{"n_layer": 17, "n_head": 7, "head_dim": 64, "vocab_size": 16384, "qk_norm": false, "init_std_qkv": 0.0189, "init_std_o": 0.00324, "init_std_down": 0.00324, "optimizer": "muon", "lr_mult_o": 3.0, "lr_head": 0.00677, "decay_fraction": 1.0, "steps": 8065}
Each number is 128 + 32 x the weight over its row's rms, rounded and kept within 0 to 255. Layers, rows and columns count from 0. Numbers have three digits each. The size before them is the row's rms in percent of the matrix's.

# up: layer 12 MLP up, 1792x448, rms 0.193, rows 495-541, columns 0-63
# down: layer 12 MLP down (transposed), 1792x448, rms 0.104, rows 495-540, columns 0-63
up495 100:166167080169141175130174129166154163116112155160089075066148120167102122187159099150079083140078100096124143142131200157176155129115150121094110099132151096182084137159178169087166116119092074
down495 097:107171148177106085086138126149074077124210107109147151166132084115135183138100116172124136159105181097155130110144118122167128114143105171156072141129056090154156151120072133113074072153121069
up496 093:140153058050109103136100109157170140117131166105179137112088105030053159134102179127122140109139144134126130097152179112076125067104146109164105107126137108124120096129077202105127148111104164
down496 099:143133173185192115131147125160137102160149165127103146088205137126120156118139109101123102105132101181107124161124110153021119150120097077110119083119173090101105104138153112080134123115114124
up497 105:069144159134168155148118167143051117093142110067081139150114134136089067153120115148137114173120087139133174070135145124171085202121150136057140166174109153120070160153143126101087167191157123
down497 102:134173133126132105125146172168159149139120141160096118144124122092134118082096161114189108139140133161065128157136106096110114113133114160112165151161093128128137105144185164125119139126151084
up498 104:128159107093112126083141137081113152161160114150073147117102149043123163156114200138116106088052106113114132186151144131176067146107119077149132126121102137128141114129128148188158064121145159
down498 106:130159169116110106207115098122153120130177158162164114109174118121147095164149158063154162159137173077112079116094062134119112160160115134165138106121155087138105080100141198090106112158154124
up499 096:163155117178151182157130088124158049064156116065104178130135083104106133102200157129105138127168127057131132134116089176144133162130173129156138131079166095113144127037179146149119122145124171
down499 102:123125094142111126098161141098152159167144133141222093134180122172100114117107156148154143148089142145172119129110130116124132106129057149136084141060098146102126130178108083134109146045143118
up500 093:134095110118119097124125111168114170144161127106130166180082163158133167173111184091136131131086077152135147165134166129094124168161070137130114171163092101142175131128122150112105167125119146
down500 095:164117155157161155136100184158145132145154117123065113116114070138099159106153089164138142084158111132090171166165138188193107160073080088158097169065155105174157117161161126121095172115134127
up501 101:134102113134089125062101094175103166216162177140152104111114145166105145133128164144118111140087086200146089100177144121099112165153146142128132119139139121139109145061076180143110187138123124
down501 105:125090148145100134198150100085148120114153108129148149129146125105126135130159144116128184119107130084110151173158119148118111099136178167143125129148090050088166112167195099137106154111129087
up502 095:160136134105144167099136149065181157183147148108182137094054105138105138129118152063155100086097151152163132138138161118090221156178099106159145166092071116122133118114135127117143120157130185
down502 091:101170122111167099122118097160059113120149147142154104179112155114110150125106122132106108168094148121055112151124121118110081132126130130140123108128133100137153112107119099146127106118210071
up503 101:172148109085062137081131143116063118160150142122118099103147135106150143099141102171124137115133179124158117089100123121139141121142116162101097171106075132078137104130125193146131090109142138
down503 109:119098081170069174091142105170093049103111170119163155085162121119117110123062158138143208147189180134100103109101119150114093128133110148161166136092113136153174171114115106144134093151156097
up504 092:134123094141081105091125077079148165119109113160148104143168086076103056110092138089152107149160112123139147095124131128143115110153112099123131151139133117101083170101171108126122201077122199
down504 096:114142181122143118117100141126092108090185182191185130113124071144157096123172084156112212098132131091152128142109111176129135101111105143178150087157062126147150095119121129139179112103190136
up505 101:170114093092097125162137108157119141127077099111115074056129101099190128111092186154201173140128129155127147165051120142129160122100171113123151113108076171159087158105125115084173135141100091
down505 098:076146145061123219142134119108115086121113139130161150101138144131123188163101090111089132127168094147117067144093171105104164162132176138100136155099137103119120121172123158109125141074125147
up506 125:144106100168114176087131126145142129087081148134081170141156168156085073140139120164154093104165170152117131133132089152213113126113140154119108117101093123100142188112154167121129115120156137
down506 132:111154081219165156120110126147089190081133114147083113116139182094130128107097159160158144143089147103109095131103117084093124113122127158124126113123086148068121173084157155089148104143099114
up507 100:111177134119113153150068087149123152151144160125162089121189173149164120107060164175108153150146087112077135176105134179105033105093115140112107154128159062049135111104086138153140136170200175
down507 103:137121123114118118146131137159187067135150173101130169088177060175137070150130165128143127133057154106181068147132168073086090107129112106153125138090084118113110116115132079121137106168179118
up508 095:173151127110150164147125106122103117118097090137089141105144140104115036125121165158100073087137175134137066148096097122128188146153096157116101173106060103110140050196098114097148092132146149
down508 092:120108201072117099131092143083136160106122101089163133133100203172150129106117071126123168140093188110149115154178155183092138156185162139155133184148180124117132114066180150160120125160140146
up509 105:115088107128139136112148126143128131164145170166087112100074138201155108120200131112031140176146119098113106151111088145160118132139153185115221144132152197096120063088132120190144135155103155
down509 100:106099132116120102100178108136059087126159132172116129125113175114098137138136134109121101139065050126130100100087123083146085153120158128140138149172133123125121148097120160137147051134187113
up510 127:147116108111044087146153079152119143137112097145137144074124131110180112127100062145087133093084144121126142104149104041126143130121153168114086132124155150101100150067134105195123142204106220
down510 138:141128148121117145148105136155119127126147154119089091147094090119128169182144131190135158205133192124107112115149135142160076106088117230127091159100167146092133135115123151174174117168111111
up511 114:090131104108157133089149081115104124094147110116093123089159143090118150090140073177140099149118133106149160113147144104096116133161155134111093077179106137071091105084113083133138165137183160
down511 115:118147120113104145162153208116113090135167132114152140143166095131117174092095096116110115114183153143162145136101191128117146192115161129113134115121131160124150189149116139159138175142167065
up512 094:063184132123173066122101085099102076120176089105191131130130128130169106108115118120103118137099154100112102173141132058040105083170150075119087140146093081166106143163131131148098092113153181
down512 093:138133161149090115113126122122075119161179137167146152132138149185175119139164062052101122151118115173111123130113089093094159117059114105095115143123074106040135103099130113106119167169144120
up513 099:194172145165131085104194180094162103176106125120119130151112142096088137158088169169130114099188128206157134165124143098091118122091071094158143126171101143127138207238088157084134051178073104
down513 093:176136091072080110196108091142107160160122134119151114131145107132158186121128132172141099131089085093157094164096154178150135115152150136137125166131137177136100063103117129142142098130161114
up514 097:137166157110094145071090142120228128119196122064145102124133139163071132101170140119102089178185153075089130110166164167147154118095093093153129129130102146140130139067196059134134166181182112
down514 097:109156116102197118222069173174107123133099122134168179176117046169117151131124115153103096130103134144175127147142111146113166114124134130126175147063092130137097157141100103133069116132124138
up515 101:131159162123145137178168093113094131160116097080153147106079105112144152088136133158100128146072089179157133108120131157114101129131142126146121171163077190087117086112154187097141144112151158
down515 104:152113184143179142142221093124130133140210087089072191167161170137159157115139105141141109128096092106104107142059155120083067094134107146156112114085082144135165121147156086116118140088069117
up516 101:125079105122154149103173124114097123095091184193097137147170119107176169098129073133077119162105170112146052117158092122194082142152110108162131088103185097074153082099114133080098157107123087
down516 104:103190115110158139136121181085110102151151090096135152112100062181069135195138107130146058089134140157094149132141109123077111156137091097131196122150111126099113161113060119094231203086124119
up517 105:127097120139165191110116085089127112097141094111122129095156103167112142158137119141112098133114127158109146116090059099094125183127188097096124122157082130162144163136129083099120169095111146
down517 113:082121115122142146062188134132122136120137140167111146202125127121078164129176160099061119131164158127130149124173109133115128131075101108149147097098124070201107129137151163105123065105104153
up518 099:119195065123132080120122089116162120127066179121134132120165113157082120116177142134064136130157096119122104158078106153134107152173117120126151135130150135123175148145124122102141085062090170
down518 111:105169099070061061212134103092206137086093168104102140126081058085147148219097121119138148148114087165142103087088125113120118192112152179142170191121170040164140119093121179120109110078095157
up519 099:089145135154145103184122145126116123179134138149115139186134145122177173149144127135139115176144101123139075141103080125068138158175168125124110183122164067150098078099135136116165165138090094
down519 099:173114122127128108104154181145171097086139112024154148101118153149061123122179137110134130126150150100137158139123110102125101123058132160161097137113101175148186102175131036144117146137105160
up520 097:112092115155097130104162111161151133099126141115145062155118161099166138050111082104149135097131085104141123152140161116144186096160136158124032064163137114137116136081197150046137076105140179
down520 094:137123159140123131140161135145082096103127120167135198174072102136141169162155095176111050161137132162149120140078184098133132127086095087120145108160177136099123148115099104187072195157162150
up521 098:139095172087117082113099118136163139102178113153141100058121141119126090101148164159095211150146091122155142154135129107185142130105049101125121129091139170125068129210151148126108168178153149
down521 097:156194113132107179132141095105099146109186145084099148148081150114204090182164117114190094159107118104112112118102110085090123135158123107171080095129134109140141160098059100099088142126102123
up522 094:111097115093163130130197189121101129199083094178177116152175149114145155165193171133135118087155082124175106097147124066125116145111092156171153137158158120132184206101096075148140067126114110
down522 090:143146167166090123130113150130173155151153129109107117148125137121117117131147131133178092107143126138090060152133108141173143176131073074176132159074160112110128159137088103124114153147102120
up523 095:097144135103139133149163137182130114127115100049113130150064120151111129170108193099155114094092125111128108211114147069115161204128180050133098149077113148158152082210126119110118177138149139
down523 097:129115112080114085152144125126098112118030089155188158159145119126072109102128081169180146212138144117133151124185085129166131098221155106133125108155095125076115135078132130123105105079113132
up524 112:108136118129146163145125127126139132108148147139115109080202156184130130155107155075125153164124140104133085123159108093145135120175090128117131115090102145116142105171152137131122087081163196
down524 105:123131145139116111113145111071108126129165162115088153204187134140193127134133129126116154200068164135153143122123116099126134070121154132103149141110138168079160120088170114147173127126125101
up525 091:100124089100094160116123088062106143141132112048176128112160115166139133147133147125123155126148118161083196088068178129174102114105127105153138154074134153143131120129146147123123174138199123
down525 088:111138156158159103108140130140130073192116134213103134125127131110130118078145114110163103138192126147134080119157106143085145169113156155103133159122158055108090131049181108114151117120113159
up526 096:092142132130174112098168054154185116123076109153116139118127168134173139174136123099136128119071077138138181150115123178157104144128125146105130242108095085143149152088157117092162092118149132
down526 092:147117169115110116153179116099096100118141129114111095049159101108128173072101137200151097045061110135086142099165134156125127136151150120057179100084174139143108163106049098140130121157144130
up527 119:161116156127157138102153117164115137054095116126156108144066148206096114130091132132134182064118085082108111116174133174162077154154147094143167093164170183171173156125191097158082144152116173
down527 124:159139197136153108122104139163106099094089160132089114180155134144121139129140116124107158121088117064106143154180091174119086162177112095176153106143134177150150164140129154163124145145071094
up528 106:123165125168126088174139078120128082112167109109099165051153133154133125168113104101121063117109145124138157171120118184137079146191173141122129153087131086071184189116069103168130126166174132
down528 095:144170144107187086117153095109127097062105107172156101074200140116095061068108206129120145148073139096111140180144156096102139181162095135136080097077122061149220029144128116082168148128133120
up529 092:125125115090049115107118095135147120182140113094112153157141136114126165090133118135114179139182093134125128104107181107091098127169168130080072144138107119116144122149154178112063105091126177
down529 094:113113155114152076108102121098115114094166168153185127112138147154103168139193065123084115086127128141104169223118147135178162103121129088124124120145081131100109093130113142139084142192139153
up530 105:096161104117142124121136130071113071096135049124090129104164155156132050123135131080123086139106176086098102164144138135107163180150163169113103080191152155097171134165097067124149123139155110
down530 104:150167121166202103147147130124164086053154090119128084128167115112121099150097170142159089126126125161120148150130140164152101169127102115155183132076139106160155120137136088133121124123135126
up531 092:099119071106102151113160165130164086149118131100144174161098167153114073133169135115177116139160081180092089147204105137129139156134061128161135103174125088152169118120136155124113123100147069
down531 085:184137178146100145085091106142089190115132107140132123112135104171111106125106107094140132099102162173160183134120132179154125075173196087062165175087184119152131162199132098153178093130137124
up532 092:097121097101112140135088111133100097076112086137110075070167136149111133133136204152100093115125124062173113081125189109139131098128101139111193162176140138121115128145139101049137156080164191
down532 092:151112142098059119102117075099197146102112067131102172171145124142082175117170118132144135153097052181089118134152146144074154079116102155107103139089151170165097125062117080129109174146120136
up533 099:194138118110109105146173168089154124182124140111145097151166170125126170090140090097129102135124100185146097120090114152124192119163111140093143111099123124072080093145112143134102146139112147
down533 096:100081117112132119087114092164160134107116135149163138080104089169149136154144154118196128133130141124112156179135159139154113134145115065158138114126175104092141129134147114123124136188067062
up534 110:138139118089142131090191137117132156098143116074078125054126154090087128124109101162132103084158122140102112086145114179123155136119132157134132139127122203170091120086111143106144118082115115
down534 115:129142150083150141102200145107122152100092143110127099111187114141143129121109132116092090049173114089101131109108090209081100084160171101093125160103107142131146122130118121154164057137135087
up535 109:156074126141137166104114173100175143119112103130064144077117086127124079121111082089108177140143157134149107038129079202142115114134073147119051075096151123134107151108133127140149122131130128
down535 109:106129133106134100147108121186120175116113129132191173070074131135116167119193121098123113131121086120104120123153103165076110131129129110140126127075136165087128102069129135097077185130159047
up536 093:102131076132135083114081105113175135095151114104131131162112129132112115090165173132082117135141117182159100199160133064121107100099092103135096121139114041099147161137127123135112113101113149
down536 097:178117143108145092148157085205154145054115073174123160141184132069079144148188126129153220127137081133141123047177139172125061071154108139114129144140143181152108210106098130103114107164123163
up537 102:114132152064103151091153150142177132104158143166123129158140128108151132136096112160162144162152110133134109169120115156158085129159149113159094121120117129095110137144114129120131105139109116
down537 101:141106104106106142177149142151123154088189099082120169159076124069157133127156100154167169165063101140124118167124117135152172179089119082183150104143166102067165127123129150120171173099073165
up538 103:130108091101099131106057114138147083110102153138126145143164125122132080083153157104102110197148022156128173077031147166084144145117089164117145106110067102154161114115159199162179210122139132
down538 101:124136110178142126117093077141118083136138086141141094141170164053155097142127110111148095163208176146133169077022133167030118140205156142153108143116168122138201121108115138098154078134121118
up539 088:176148123164135098147144071120122086128197143194135114176134134189111107157105106126144075125151066087146148130099057153177158134128170157154097121113149112079177137109103097169123097156135117
down539 097:114148212108186120139104120152183070102110055159073125147165137124111125131130124125112146148118176078123148104081124103132163152100090115138088120124072091142125123145098096120141138142156154
up540 095:106079123105091089103075102135090128122106090162092190132102134141213127121067138139102095127110133121107070167134133143119154136098171125139101129091095139108184144162118166100166159119115146
down540 097:173138159149135137130198155129109177101097195090140078132129207100117134109161093129146098132202097140137169144119130087139090135132078114145155130114154067093115077125121100104125075197169124
up541 096:149165144127117179163116151101083117062149103157143145160096112150153095122125090152102132139075073065078128133104095131145171134099129085124152115103153125091150185131129153147128124128137153